{"norm_place": "pre", "norm_eps": 1e-05, "rope_fraction": 0.5, "parallel_block": true, "optimizer": "soap_variant", "max_seq_len": 512}
Each number is 128 + 24 x the weight over its row's rms, rounded and kept within 0 to 255. Layers, rows and columns count from 0. The size above them is the row's rms in percent of the matrix's.

# layer 9 attention query, 320x160, rms 0.14, rows 10-31, columns 0-159
size [108  99 105 109  96 106 107 102 102 112  97 121 102 110 107 111 101  96 106  98 103  99]
[[125 147  85 136  93 129 135 130 108 104  57 117 110  96 101 163 106 100 132 131 156 123  69  83 164 142 116 158 141 119 125  88 127  76 150 156 108 131 125 113 164 130 101 147 111 120 116 102 142 145 114 103 116 149 122 134 117 105 100 150 103 129 140 102 147  71 140 117 142  87 130 101 112 152 124 153 103 146 113  89 133 165 125 130 126 150 111 160 149  82 156 141 144 128  91 124 114 126 136 132 149 118 111 111  90 122 121 147 144 144 156 151 138  83 105 112 149 131 105 172 128 105 145 119 117 126 142 121 101 148 119 148  83 147 149 122 110 115 117 176 124 119  47 132 129  98 154 137 133 137 137 120 115 153 119 195 143 137 110 111]
 [148 102 132 129  89 125 107 128  92 131 139  88 138  98  95 132 120 145  69 103 117 136 125 132 130 151 123 169 149 122  97 119 134 151 173 113 152  76  90 138 170 162  95 169 121 102 129 137 148 124 124  98 145 147 140 119 118 133  81 106 127 144 148 183 137 157 101 130 112 101  81 129 149  85 122 143 138 149 132 124 115 111 142 121 154 116 141  92  67 141 120 109 108  86 122 122 118 123 143 160 116 132  57 156 107  98 146 113 115 156  81 115 154 135 135 103 127 131 119 133 138  86 100 119 123 114 146 133  96 165  94  92  73  85 107 140 131 171 115 161 128 127 130 145 117 154 105 131 130 140 142 119 109 150 126 126 112 102 118 151]
 [ 94 112 170 110 119 106 105 139 104 152  97 117  92 115  85 110 138 124 151 134 155 138 139 138  90 167 135 134 115 119  92 110 119 115 110 149  93 109 142 113 178 154 130  87 103 103 112  72 154 157 114 118 131 107 122 150 138 131 132 130 131 135 162  62 119 152 154 115 116 173 121 141 153 144  80 136 112 125 108 130 150 106 134 110 105 142  95 127 117 134 129 108 135 113  70 177 116  92 147 108  83 165 104 146 122 138 129 116 114 145 149  97 102 119  93 121 148 136 112 120 171 146 106 136 128 152 137 113 113 100 158 119 114 149 122 106 110 132 138 137 166 135 140  92 116  88 147 158 167 106 165 133 180 137  88 161 118 139 148 173]
 [102  86 113 134 102 153 157  95  97  95 109 104 153 122  96 130 143 119 166 110 131 134 122 100 158 149 143 117 134 147 183 146 116 147 101 166 116 165 157 143 122  53 127 155 137 108 107 112 127 162 162 130 145 124 130 143 144 155 144 114 160 126 117 116 151  94 163 137 154 160 149 156 109  78 102 135 127 131 159 121 148  90 148 169 116 138 129 141 131 107 171 113 162 125 131 122 116 148 167 118 148 135 137 147 128 109 155 176 139 100 127 103 112  89  99 165 149 116 143 146 146 149 142 144 112 131 123 132 193 114 121 119 191 153 112 120 154 136 149 106  94 149 144 138 142 149 159 131 135 133 141 128 179 145 137 146  75 149 116 125]
 [141 104 129 125 144  93 149 126 128  88 159 116 116 112 116 182 127 150 150 117 125 140 116 150 157  92  99 183 114 139  98 127  98 118 126 106 133 170 137 161  97 174 100 148 121 122 106 136 137 102 140 149 136 120 120 145 146 147 172 119 119 141 151 117 115 132 146 105 102 141 117  96 104 140 113 139 127 108 133 180  83 122 184 129 140 166 134 102 140 174 171 177 116 164 110 128 151 188  99 122  91 130 136  86 153 117 159 124 133 152 134 155 103 112 113 101 126 118 150 115 125 122 145 118 127 102 102  89 117 155 121 108 170 172 120 121 126 113 120 109 106 124 202 161 145 155  99 147 127 123 116 167 132 111 147 137 142 152 141 158]
 [155 142 109 118 118 154 129 139  87 159 152  99 144 113 122 137 132  72 131  82 134 130 122 167 128 159 128 117 149 154 113 138 125  93 115 122 109 134 121 101 140 138 116  78 138 162 100 129 105 115 149 156  83 123 150  69  98 167 141  87 130 152 122 139 116  99 104 142  96 120  75  94  95 102 133  91 149 129 132 162 163 161 118 140 167 111 136 155 166 132 112 145 144 140 137  84 117 109 113 125 141  93  79 150 133 144 117 133 132 127 109 149  78 145 211  83 144 112 163 121 115 122 147 147 129 124 121 141 113 106 121 125 130 151 143 103 152 124 152 123  98 122 134 122  99 116 112 167 117 112 117  86 109 162 125 122 119 129 108  85]
 [ 93 138 161 128 172 147 128 144 149 123 151 104 144  81 139 168 104 156 112 117 137 162 134 146 121  86 100 146 136 117 135 122 139 109 115 109 128  81 118 134 111 152 146 150 145 104 128 140 115 100 152 165 143 145 137 100 109 132 122  95 141 126 162 114 130 143 138 188 122 162  76 157 128 200 121 126 142 116 150  76 136 154 134  98 102 159 154  96 104 137 156 168 129 130 164 145 149 135 132 175 130 130 154 105 105 135  90 161 167 130 107 125 107 119 155  90 100  90  94 156 135 155  95 132 129 123 130 126 126  97 132  75 121  87 139 125 117 125 170 137 102 160 137 120 158 122 104 136 130  81 106 143  97 101 113 150 131 124 135 113]
 [100 125 114 100  68 141 138  95 167 191 108 169 154 106 113 121 123 141 153 139 102 124 145 120 136 131 128 141 116 133 142 104 156 145 105 143 158  91 104 157 131 140  99  80 160 159 129 146 164 167 135 115  92  99 132 151 130 146 153 168 124 146  72 110 164 125 113 136 118  90 146 141 127  72 170 144 119  98 161 140 138 124 137 142 158 129  93 126 142 111 127 124 108 140 135 105 146 129 128 118 143 113 105 119 127 151 106 122 156 152 135 159 124 113 124 130 145 116 122 172 110 113  95 126 164  84 127 110 158 149 153  99 144 114 152 135 110 135 186 134 144 112 153 111  85 162 186 121 117 120 157  87 155 125 146 146 124 123 132  78]
 [ 94 111 129 111 158 105  91 108 133 153 179 103 101 168 133 118 129 132 118 120 128  82  94 140 115  96 138 107  95 161 146 113  97 140 135 128 115 155 141 155 147 117 148  98 128 117 140 116 101 134 108 122 141 129  92 114 162  94 112  91 138 101 117 152 153 155 147 133  93 130 109 112 148 104 106 117 166 101 100 129 121  99 178 105 166  88 162 161 147 109 147 119 163 130 129 118 141 117 102 109 161 111 107 170 126  90 128 155 146  98 104 154 147  97  97 110  64  93 127 108  93 152 142 122 140  99  98 142  97 139 168 100 128 166 125 120 138 142 144 109 159 118 165 135 118 109 143 168 123 173 147 146 143 139 120 124 149  91 138  88]
 [ 84 120 167 126 124 142 150 140 119 111 159 110 144 145 136  95 120 161 143 147 133  87 118 134 126 137  96 162 123  76 125 127 142 174 168 110 145 126 113 135  66 124 125 147  61 129 105  84 139 168 111 117 152 176 143 114 136 141 123 145 160 113 135 133 135 130 115 102 129 144 112 146 168 110 133 123 142 133 136 111 108  96 155 160 173 101 139 125 129 152 130 151 109 106 116 118 133  84 156  48 142  99 112 155 118 103 126 150 125 105 172 138 134 168 114 137 148 104 126 145 144  98  99 145  88  84 154  91 121 154 117 114 108 165 134 124 133 144  89 145  95 124 146 148 152 140 170  90 125 150 127 141 130 113 100 144 116 122  99 145]
 [ 93 115 146 167 136 125  88 103 136 157 140 126 101 139 170 109 103 133 121 116 123  99 148 115  78 139 131 131 145 107 156 162  96 114 121 130 134 124  83 130 122 125 146 140 169 118 129 123 112  92 100 120 155  90 174 137  88 110 138 116  84 128 103 130 103 189 131 152 104 120 105 105 101 116 146 159 108 128  53 152 103 108  98 173 125 145 168 149 146 165 104 129 139 152 111 153 127 141 115 154 106 136  86 144 110 111 152 104 171 101 188 130  93  85 123 127 112 102  71 108  84 114 111 160 162 139 130 130 124 139 162 114 120 120 143 132  91 131 144 149 126 113 161 113 110 126 143 127 120 101 145 119 138 142 127 116 133 132 139 106]
 [119 154  96 135 170 124  95 112 154 163 132 120 111  88  93 104 121 102 126 104 124  82 134 119 120 101 137 135 122  97 136 177 118  89 142 128 117 175 122 127 144 125 105 157 149 111 123 105  98  82 121 125 176 147 140  73 116 105 134 169 150 115 138 144 150  93 157 158 105 127 132 127 154 103 137 163 105 129 142 158 111  76 114 124  71 120 165 130 122 137 138 145 180 137 127 117 172 128 124 159 114 136 126 122 123 127 119 152 103 130  79 153 134 122 127 146 128 110 133  90 109 123 140 134 177 163 103 104 121 111 136  97 116 123  96 139  69  95 117 149  89 138 127 190 121 129 126 113 122 124 106 116 128 144  99 118  97 103 125  78]
 [111 125 154 144  74 141 100  87 145  99 128 146 101 181 166 150  88 120 171 128 118 110 155 112 132 165 111 141 165 101 111 166 142 125 186  78 111 186 112 154 172 106 142 116 116 159 159 155 131 161 115 149 134 115 100 135 154 108 124  97 153 125 124 120 128 151 139 109 133 125 156 151 136 135 141 140 147 138 121  80 120 165 137 160 152 131 151 112 152 131 157 125 150 118 146 110 100 165 113 110 129 101 118 176 167 117 126 148 109  93 171 116  95 152  90 131 147 163 147 148 151 104  87 130 134  92  95 127 138 154 152 131 119 151 133 137  98 166 139 137 144 104 123 103 111 113 151  90 121 160  96 130 141 137 116 137 114 140 144 146]
 [136 118 153 101 153 143 137 160 123 136 189 111 157 110 107 162 116 157 126 130 106 109 134 135  87 148 185 122 137 126 116 121 109 124 173 134 128  99  96 131 126  77 126 150 171 121 106 183 136 120 194 159 108 164 121 100  67  89 135 126 117 137 150 104 129 119 131 133 164 143 115 105 112 116 123 124 174 170 186 146 132 147 149 144  96 158 137  90  85 111 129 147 122  94 158 121 107 146 135  92 139 171 112  96 117 106 146 119 124 139 153 109 123 138 145 128  90 119 143 115 103 137 114 113 167 120  95 126 139 111 115 118 120 126 103 165 112 144 100 138 108 124 157 139 151 131  99 126 165 156  94 113 136 146 140 111 134  93  99 110]
 [ 87 125 138 116 135 101 126 118 121 106 119 126 131 143 163 140 141 189 129 122 166 112 118 100 135  99 156 117 127 179 109  95 134 115 125 119 107 129 145 116 139 119 139 165 113 142 143 127 117 112 119  84 113 141  95  88 129 114 100 105  91 140 123 108  53 140 171 115 115 124 130 101 130 177 105 134 123 106 110 142 117 133 149 126 108 151  99  87 110 126 167 100 132 113 129  87 129 102 144 129 137 151 124 115 161 115 112  83 136 128 154 133  44 107 124 132 116  86 141  92 143 140 108 118 118  79 121 158  69 100  82 139 118 175 109 121 108 121  91 149 142 139 107 135 132 143  92 123 131 110 137 116 152  99 114 145 124 108  87 161]
 [140 138  98 145 136 131  88  77 110 147 144 127 138 166 134 191 144 120 135 120 163 138 120 133 107 122 116 139  75 126  77  98 140 135 118  67 118  95 110 127 153  88 102 105 134 149 138 152 104  81 165 138 129 115 139 126 109 152  94 121 140 146 135 112 130 132 142 122 120 151  87 133 121  84 119 123 115 174 121 127 124 117 162 156 132 181 164  94 101 151 139 172 116 112 139  88 161 118 106 127 124  97 133 110 120 153 158 115 118 155  88 126 139 146 154 111 144 167 125 135 141 130 131  79 133 148 110 143 137  93 120 161 109 191 105  96 121 145 140 114 164 164 115 108 188 151 156 124 119 107 134 119 115 108 144 125 156 151 117 124]
 [ 67 140  82 103 150 132 138 105 150 115 151 118  96 107 104 101 105 130  96 153 123 121 124 139 113 112 135 147 137 113 153 105 143  62 142 107 165 131  61 115  93 168 176 106 107 127 176 131 141 119 107 168 129 132 139 102 128 147 111 125 103 165 121 152  92 160 166 152 112 106 120 123 145  95 126 135 117 126 117 140 105 121 122 151 167 135  75 149  97 122 110 135 109 125 141  99 108 100  95 177 120 150 145 134 128 127 105 112 132 107 111 105 142 183 148 122 114 103 117 113 171 143 118 158 134 139 133 111 180  77 143 112 111 115  88 136 140  78 115 177 136 126 143 139 133 141 131 124 130  93 144 120 156 116 110 147 141 131 107 109]
 [141  93 103 124 131 143 125 127 113 112 168 107 122 135 151 164 146 131 155 138 130 154 152 113 125 154  84 116  88 121 125 123  61 128  73 105 184 127 106 133 129  97  99 129 143 137 136 120 116 135 104 138 152 122 100 125 109 126 142 100  90 120 118  97 120 138 161  94 141 113 110 109  94 119 137 149 121 115 126 135 152 121 112  99  65 115 173 158 112 100 149 132 133  88 138 112 156 164 123 110 167 143 123 132 211 103 108 124 132 134 104 134 127 110 112 138 113 111 114 129 127  99 118 137 157 142 146 131 116 135 111 101 157 162 107 118 144 146 135  81 151 153 192 127 115 183 154  76  82 133 131 144 164 101 145 136 109 139 149 120]
 [138 100  73 108 107 113 104 118 116  87 122 102 140 136 137 158 148 135 123  88 155 131 160 133 138 116 142 114  69 114  88  89 113 115 111 142 142 112 132 121 123 101  91 145 112 129 117 128 123 109 111 120 148 129  55 139 120 126  93 148 174 108  89  95 116 103 168  78 176 148 120 117 149 109 150 121 126 125 140 129 135  98 166 120  91 120 144 108 122 145 158  99 136 103  68 105 144 135 114 111 132 133 141 132 122  90 144 103 135 123 139 190 162 139 111 119 142 114  97 116 139 120 153 117 132 126 135 140 121 108 137 120 106 116 120 160 133 157 131 182 135 141 105 116 165 141 116 142  84  79 109 143 151 148 145 122  49 130 117 135]
 [121 150 152 151  80 116 165 130 138 144  88 145  87 127 135 101 128  80 124 120 141 128 113 126 122  66 124 123 139 102 132 114 120 140 107 120 152 103 139 126 130 133 120 137 118 135 107 126 150 123  96 144 136 107 107  70 166 131 154 117 113 142 115 129 153 104  81 128  63 113 136 149 142 122 108 130 126 135 141 164 120 141 144  84 145 100 112 121  89 125 180 120 134  78 203 169 135 140 113 153 137 124 108 106 119 138 143 159 114 129 142 133 144 110 129 122 136  98 118 120 100 154 153 152 118 109 132 175 111 139 134 116 111 102 151 162 132 123 132 114 116  85 136  95  64 129 146 192  88 111 156 163 118 111 158 138 101 111 108  96]
 [148 127 134 155 105 151 129 177 154 107 142 148 106 126 116 131 116  93 128 142 169  91 144 108 122 134 155  98  91 120 172 148 125 111 149 108  96 113 155 118 163 116 155 125 146 105 116 112 102 162 158 113  56 138 144  84 146 121 139  99 111 125  84 120 107 105 129  97 142 140 134 100 103 158  66 126 174 163 140 112 126 131 189 131 120 124 124 110  89 137 158 111 148 119 121 106  99 158 151 129 145 148 137 120 106 121 100 112 115 103 144  83 135 138 140 124  73 157 198 129 107 133 134 163 130 109  88  98 121 110 121 103 127 119 160 152 143 118 139 103 132 150 148  84 110 119 132 148 120 136  83 130 129 147 115 153 139 100 134 145]
 [121 139 149 138 118 104 146 135 111 123 150 120  75 117 124  93 152 131  83 108 108  94 109 116 146 135 176 194 116 122 114 152 148 123 139  93 163 118 159 166 111 108 137 136 134  94 136 134 101 131 140 137 117 136 120 131 138 104 111 102 131 126 164 132 138 112 149 104  84 155 102  99 147 131 112 143 158 132  97 117 123 119  84 158  76 121 143 123 104 136  65 132 139 161 139 132  99 168 105 158 132 163 126 175 120 179 130 132 151 139  91  93 120 162 156 127 121 123 148 110  99 105 167 100  86 142 111  83 134 113 112  95 128 125 116  77 102 117  96 141 149 150 170 150  94 125 160 140 140 108 125 134 144 123 146 132 146 110  79 119]]
# layer 9 attention key, 320x160, rms 0.138, rows 10-30, columns 0-159
size [112 108  99 110  95 110 105 108 112 114  98 127 100 112 107 106  99 106 107 109  99]
[[131 128  98 122 152 112 129 105 112 116 113 140 136 131 144 148 145 104 108 153 125 140 102 132 172  94 142 151 115 109 136  48 117 129 126 148  93 132 173 128 145 122 133 129 102 133 116 114 116 179 102 110 112 175 115 206  78 141 145 113 106 169 120 101 147 132 159 103 113 103 169 136 108 141 131 146  89 138 141  96 143 142 162 124 130  85 140 148 143 106 168 153 129 104 132 114 133 125 134  93 107 151 114 101 115 137 168 160 111 127 148 124 112  97 109 156  93 152 145 139 155 118  87 141 108  89 171 145 125 157 147 170 146 175 165 114 142 108 136 168 139 124  98 142 129 111 106 131  88 119 114 122 122 158  98 132 122 152 154 104]
 [158  91 106 112 145  99 163 109 136 144 126 146 141  84 129 106 124 186 111 107 118 109  85 147 139 151 120 128 122 118  91 132 110 127 114 135 114  97 154 153 122 159  80 134 124  96 150 124 163 158 114 121 109  95 112 101 100 112 150 109 159 141  92 154 149 128 111 100 124 130  96 140 150 168  96 118 138 102 161 114 150 148 158 121 135  83 189 170 113  88 143 122 108 150 125 102 152 148  96 117 113 135 105 116 127 150 120 131 100 156 138 119 116 130 139 132 142 140  82 131 136 159 101 126  80 174 127 151  98 134 109 138 158 179 125 172  96 195 125 169 118 104 149 143 117 137 144 157 135 142 126 138 103 165 113 125 144 124 102 110]
 [139 108 148 155 129  57 123 106 110 171 115 128 150 166 100 153 157 160 133 144 166 130 119 134 106 113 189 100 156 137 132  95 109 108 130 130 111  77 105 137 135 124 104 129 109 124 124 119 113 140  92 120 104 162 117 120 109 151 178 128 132 180 131 132 116 119 114 103 149 163 160 139 129 106  86 172 196 134 131  68 129 139 126 110 106 164 118 124 108 109 170 142 106 108 115 166 123 105 103 139 134 147  85 130 107 145 115 132 109 168 114 107  97 133 113 126 105 100 124 144 162 151 123 171 146 102 111 119  91 118 132 157 140 103 102 142 130 139 166 143 171 124 130 132 120 127 122 129 128 119 132 139 128 144 105  95 120 136  62 146]
 [141 103 115 128 101  94 103 151 115 127 117 142 136 124 147 152 130  87 123 121 111 148 141 114 118 141 152 105  93 148 157  99 128 108 139  89 122 129 137  95 151  87 119 165 104 166 113 170 151 159 117 153 145 106 164 121 101 147 161 146  98 118  80 130 104 132 130 133 208  96 130 167 121 110 111 100  82 106 145 143 131 125 142 107 139 161 102  92 131 124 152  86 137 109 121 167 141 163 153 146 130 181 117 137  89 124 167 137 132 116  90  85 155 112 137 154 139 121 147 138 135 114 113 122 144 138 157 117 160 129 140 107 112 142 152 129 195 122 150 160 145 127 108  97 171 121 124 130 112 110 160  95 132 158  98 117 154 149  86 136]
 [146 126 181  99 158  77 136 123 113  64 167 117  83 137 134 151 102 140 123 156 111 111 106 109 126 110  61 193 121 139 138 123 134 114 109 106 135 126 120 143 126 140  70 114  88 104 122 177 157 116 114 121 125 114  99 145 146 146 136 155 133 146 139 156 110 149 127 131 139 111  73 123 163 136 134 126 109 132 125 172 155 122 131 112 134 167 128 127 160 181 133 116 110 132 143 116 108 133  98 136 154 131 136 114 186 126 165 155 144 168 112 158 134 112 114 128 143 125 159 146 153  85 116 123 116 155 127 152 126 169 132 140 116 138 104  95 144 136 130  69 139  86 180 109 133  94 139 102 162 114 141 129 135 114 113 128 132 123 131 121]
 [145 116 111 152 107 112  54 127 146 178 154 120 138 124 116 131 110  87 116 139  84 150 143 168 119 174 106 124 189 143 117 135  89 110  80 158 123 145 105 164 146 140 178 126 149 128  99 132  84 117 134 121 109 141 116  96 117 151 153 142 124 119 127 126 134 105 124 144  45 126 114 110 153  92 169 123 131 123 149 127 128 122 101 101 162 101 102 154 116 190  77 112 130 122 159  99 106 141 139 126 158 130 125  91 130 151 109 121 129 117 122 168 145 156 171 127 137 140 165 130 142  86 116 157 126 113 148 177 150 134 115 136 116 158 136 131 141 143 127 127  86 103 128 136 136 150 119 134 113 137 164 118 118 117 106 123 146 116 141 114]
 [ 95 132 150 145 171 160 103 141 138 109 148 148 143 135  87 191 103 160 109  97 114 109 122 139  67 151 143 140 134 110 148 153 149 124 135 113 113  82  95 107 123 121 135  94 110 140 122 183 144 103 112 126  76 126 103 131 100 130 132 114 161 143 176 127 148 112 117 123 122 166  89 129  97 138 118 129 118 114 131 116 149 128 105 133 157 119  92 133 125 125 111 202 138 116 128  94 140 134 106 135 140 164 166 145 125 104 156 100 136 105  98 112 131 106 177 105 132 139 138 144 137 117 114 143 144 189 129 137 158 130 129  97 116 105 132 115 103 109 103 114  82 137 151 168 106  95 125 164 165 107 104 140 121 146 158 142  73 112 132 128]
 [140 120 115 113 101 146  56 142 165 132 169 127 159 125 174 125 154 101  86 118 141  97 137 106 171 131  89 134 121  80 159 109 142 158 131 135  95 143 108 156  76 138 102 127 150 115 153 145 149 156 145 123 114 124 124 151 170 146 145 121 133 100  96 126 172 142 136 135 111  84 115 134 163  98 176 128 155  88 148 131 125 132 121 165 125 119 134 156 122 104 108 111  78 109 129 150 190 130 139 107 106 114 134  97 112 177 171 142 149 113 122 104 168 113 137  81 140 124 143 113 119 138 142 138 161 116 144 112 131 143 145 129 137 128 105 117 132 124 140 153 124  76 129  99 137 149 137 126 125 133 154 114 140 133 159 155 147 179 122  81]
 [104 153 104 128 147  95 113 143 130 162  89  99 139 112 149 128 112 115 136 106 158 116 119 106 125 148 135 159 112 115 121 150 121 162 131 113  73 172 108 122 140 148 157  80 123 101 102  99 150 108  97 188 142 157 130  84 205 131 142 114 145 120 135 123 124 128 140 138 132 123 115  94 169  83 108 152 119 161  70 128 106  94 137 112 136 120  78  96 149 109 138  78 121 142 126 123 118 115 110 167 156 135 137 147 108 147 147 134 137 124 114 139 111  85 108 105 119 160 114 128 128 146 164  87 135 137 170 119  91 134 127  78  99 155 152 135 167 121 106 108 128 125 133  83 147 159 135 151 128 153 154 150 132 109 102 104 130 129 119 125]
 [ 70 133 133 132 149 127 139 161 123  88 137 118 149 136 173 114 110 167 195  84 117 151 162  95 121 163 109 155 109  97  99 135 136 108 149 166 136 153 123 121 107 107 131 156  52 152 120  98 144 135 132  91 120  86 120 124 143 127 118 143 126 118 159 144 124 106 200 132 177 116 121 158 128  98 116 102 153 142  98  94  81 108 151 166 146 138  86 141 133  90 151 157 139 131 110  92 105 112 150 114 100 111  95 158  96 117 145 127 112 136 114 168  96 153 139 113 113 136 131 145 162 155 102 139 129 115 147  91 143 121 140 131 111 154 138 115 128 139 123 159 134 122 147 112 119 147 131 125 134 158 123 144 105 130 130 110 162 142 153 154]
 [136 146 100 139 146 139 126 121 143 128 154 144 135 145 171 105 159 121 110 133 148 105 121 153 111 110 131 130 111 105 165 113 134  89 115 125 114 146  68 115 103 139 152 168 153 120 142  67  90  77 165 138 109 150 138 149 167 142 176 131 115 125  76 148 143 170 118 132 174 130 118 118 162 133 165 116  97 133 136 132 104 128  86 139 138 122 149 107 122 131 129 115 139 139 183 119 149 111 121 152 159 136 118 106 135 139 148 100 161 112 116 128 112 112 143 148  68 105  98 104  81 147 108  89 158 143 107 128 112 133 104 120 153  88 127 142 124 120 132 142  89 138 144 124 106 127 181 175  96  97 161 123 139 173 107  90 129 109 154 127]
 [102 145 141 105 172 125 124 141 132 120  97  98  49 106 142 139 120  96  92 101 133 126 129 148 163 110 156 141 108 127 181 152 121 156 142 130 142 146  80  93  71 115 126 145 149  97 123 119  72 120 145 170 159 148 120  64 172 131 161 124 116 138 119 170 157 145 163 159 129 150 131 123 184 128 115 106  95 112 153 134 113 157 123 144 139 121 160 136 184 125 108 125 146 149 134 148 114 157 114 136 104 129 114 146 110 147 145 146  98 125 142 132 136 153 151 126 151 130  80 119 125 115 147 117 128 156 165 149 116 118 148 108 148 113 137 130 140 101  94 158 128 113 105 180 108 131 118 159 115 109 124 128 177 137 122 114 148 118 100 139]
 [110 143 147 130 119 141 114 113  94 164 133 136 132 158 163 134 128 137 171 148 156 124 122  90 108 154 120 145 117 105 136 116  98  85 119 144 124 138 120  62 131 153 110 106 137 165 160 105 116 144 100 117 168 141  82 138 127  98  99 108 127 123 116 117 117 133  95 112 135 154 146  85 119 145 113 131 150 201 112 137  76 129 135 132 135 137 144 123 128 106 136 137 148 121 120 112 128 134 150 128 103 164 129 132 117 100 149 107 162 147 112 126 134 129 147 145 166 125 162 144 128 132 136 128  97 129 105 129 140 147  69 107  97 121 137  63  92 175 112 152 147 127 129  81  92 109 158  96  88 180  85  90 111 119  94 108 129 154 128 173]
 [136 127 133 118 136 138 157 120 157 157 178 149 159 141 141 134 138 151 132 107  76 129 126  85 106 167 133 150 146  93 103 129 142 155 107  92 152 152 106 131 131 104 157 122 176 107 126 158 132 116 156 139 146  79 148 158 111 111 119 132 145  97 159  92 122 164 158 106 142 138 116 122 171 155  99 104 143 121 133 188 153 149 139 144 118 126 141  99 141 115 116  94 130 143 129 106 143 162  72 135 110 150 140 122 168  87 154 123 130  73 102 121 153 142 133 108 109 151 147 147 146  88 128 111 139 164 171 140 127  93 113 133 116 108 132 116 134 102 121 132 113 158 137 166 165 108  97 141 143 129 104 125 151 154  84  90 122  91  87 159]
 [113 133  82 137 178 106 160 141  88  92 121 142 113 175 114 130 126 136 172 117 152 125 126 117 135 132 167 130 115 114  83  96 141 117 132 104 124 140 139 123 196  71 106 132 116 150 132 171 121 102 127 112 141 158 118 118 105 122 145  93 151 132 149 109 127 159 113 121 135 142 109  95 151 109 115 122 125 129 101 144  79 130 160 124 136 162 137  88 119 134 118 108  78  69 121 111 105 112 113 128 141 130 178 134 148 153  92 151 115 161 147 114  76 116 100 113 112 139 140 155 119 126 135 144  74 136 138 146  91 156 130 109 123 143 133 146 139 140 159 102 154 124 152 102 126 142 117  86 161  87 148 123 155 145 117 155  88 165 165 134]
 [ 99 173 144 123 125 139 109 121 144 153 127 164 133 117 144 139 158 144 118 125 110 130 108 156  93 139 155 119 122 118 120 145 122 125 112 146 118 163 125 112 144  96 103 106 166 138 125 185 135 179 113  94 164 121 134 160 119 151 111  98 140 127  88 110  99 189 134 113 124 165 102 121 192 118 138 123 146  65 111 108 152 140 178 149  84 117 153 132 101 126  55 127 166 143 150 126 173 148 131 175 116 107 147 172 148 141 136 117 143 134 120 127 141 161 118 109 132 126 110 128 150 145 108 108 105 147 128 132 159 145 130 134 143 163  89 105 102 142  91 117 139 126 115 139 164 109 119  96 139 111 108 137 173 112 106  83 141 140 139 110]
 [131 136 144 137 135 124 116 138 145 104 132 126 138  76  82  93 123 156 139 121  91 119 128 145 137  96 154 163 137 127 109 166 111 103 161 156 152  66 121 167 134 118 130 129 142  97 128 132  97 115  99 147 150 145  97 123 116 144 142 154 138 146  72 108 111 163 165 102 113 125  90 127 156 146 160 116 123 202 132 164 125 121 127 136 102 141 136 173 119 131  99 108 101 127 162 111 102 107  97 150  82 120 165 148 138 148 146 125 122 137 128 121  97 162 140 124 131 146  98 137 120 157 133 122  80 119 110 109  89 133 143 100 108 101 109 134 145 121 114 197  74 114 122 131 114  78 142 126 103  95 133 165 139 154 153 128 121 125 156  98]
 [161 141 116 114 136 126 103 149  99  70 160  83 132 121 140 159 105  96 153 151 177 152 101  93 136 165  98 117  94 108 132 149  74 146 128  92 130 125 142  92 151 110  93 122 171  99 131 171 120 130 109 138 163 121 129 147 142 144 124 132 114 126 115 112 109 143 112 132 170  94 128 129 159 173 181 162 143 150 115 110 127 100 125  79 125 121 131 111 108 145 119 116 124 118 138 166 107 129 123 108 145 128 155 154 181 125 151 107 133 107  88 144 118 129 179 112 108 109  98 125 145 126 123 115 144 149 154 117 123 131  82 118 127 140 108 137 144 125 148  81 146 109 114 158 141 103  94 134 150 158 111 106 136  87  86  96 122 178 133 156]
 [101 111  92  78 125 126 135 106 150 120 106 129 113 102 113 116 141  87 119 107 181 113 134 115 105 132  91 141 137 114 108 115 121 146 154 104 118  96 103 127 154 135 104 118 116 142 131 126 143 162 158 106 185 103 113 129 127 151 100 106 137 146 134 141 121 143 137 111 184  96 142 127 150 121 161 107 163 120 171 136 129  86 207 125 157 149 134 153  90 146 136 145 143 142  86 147 129 145 109 131 132 109 153 138 167 148 116 151  82 130 171 133  73 105 104 164 131 135  97 174 146 101 147 120 116 140 145 128 144 125 160 136  67 115 135 181 136 172 149 153 118 134 128 127 137 148 133 123 129 150 116 114 163 137 115 106 142 153  86 156]
 [142 118 117 116 113 136 134 120 141 144  97 142 118 162 141 152 136  79 151 107 170 135 153 109 168 155 108 139 111 108 151  97 136 136 162 118 120 129 157 159 167 147 101  73 112 115  80 164 127 117  85 159  97 151  89  98 156 135 118 142 143 138 129 176 159 108  74 136  96 116 107 161 135  94 139 152 115 129 101 129 135 146 111 117 140 101 114 114 151 127 162 125 151  85 165 113 146 125 165  98 111 126 118 141 127 161 154 149 112 127 118 121 168 121  89 108 129  89 111 127 157 143 162 125 141 150 138 111 144 146 125 119 133 127 129 173 109 155 165 120  98 115 137 128 117 178 141 151 127 121 100  72 129 166 181 115 102 111 138  89]
 [163 180 140 151 121 148 129 132 102 159 141 166 142 164  95 146  96 110 143  96 146 102 107 137 135 140 124  94  96 121 108  82 128 129 147 118 104 127 124 120 139 114 168 107 134 115 154 139 104 158 106 161 131 112 115 117 101 129 141 155  92  97 160 110 112 130 113 138 105 148  91 104 110 139 110 132 150 165 137 195 148 141 144 110 155  98  91 106 166 145 141 114 124  91  97 138  63 112 149 175 129 128  96 131 139 110 159 111 110 134 107 116 136 108 167 116  89 117 154 165 114 112 127 115 115  79 131 132 161 103 128 125 107 139 120 157 143  96 149  93 135 179 114 121 126 110  88 114 137 148 135 112 128 161 131 162  76 116 118 168]]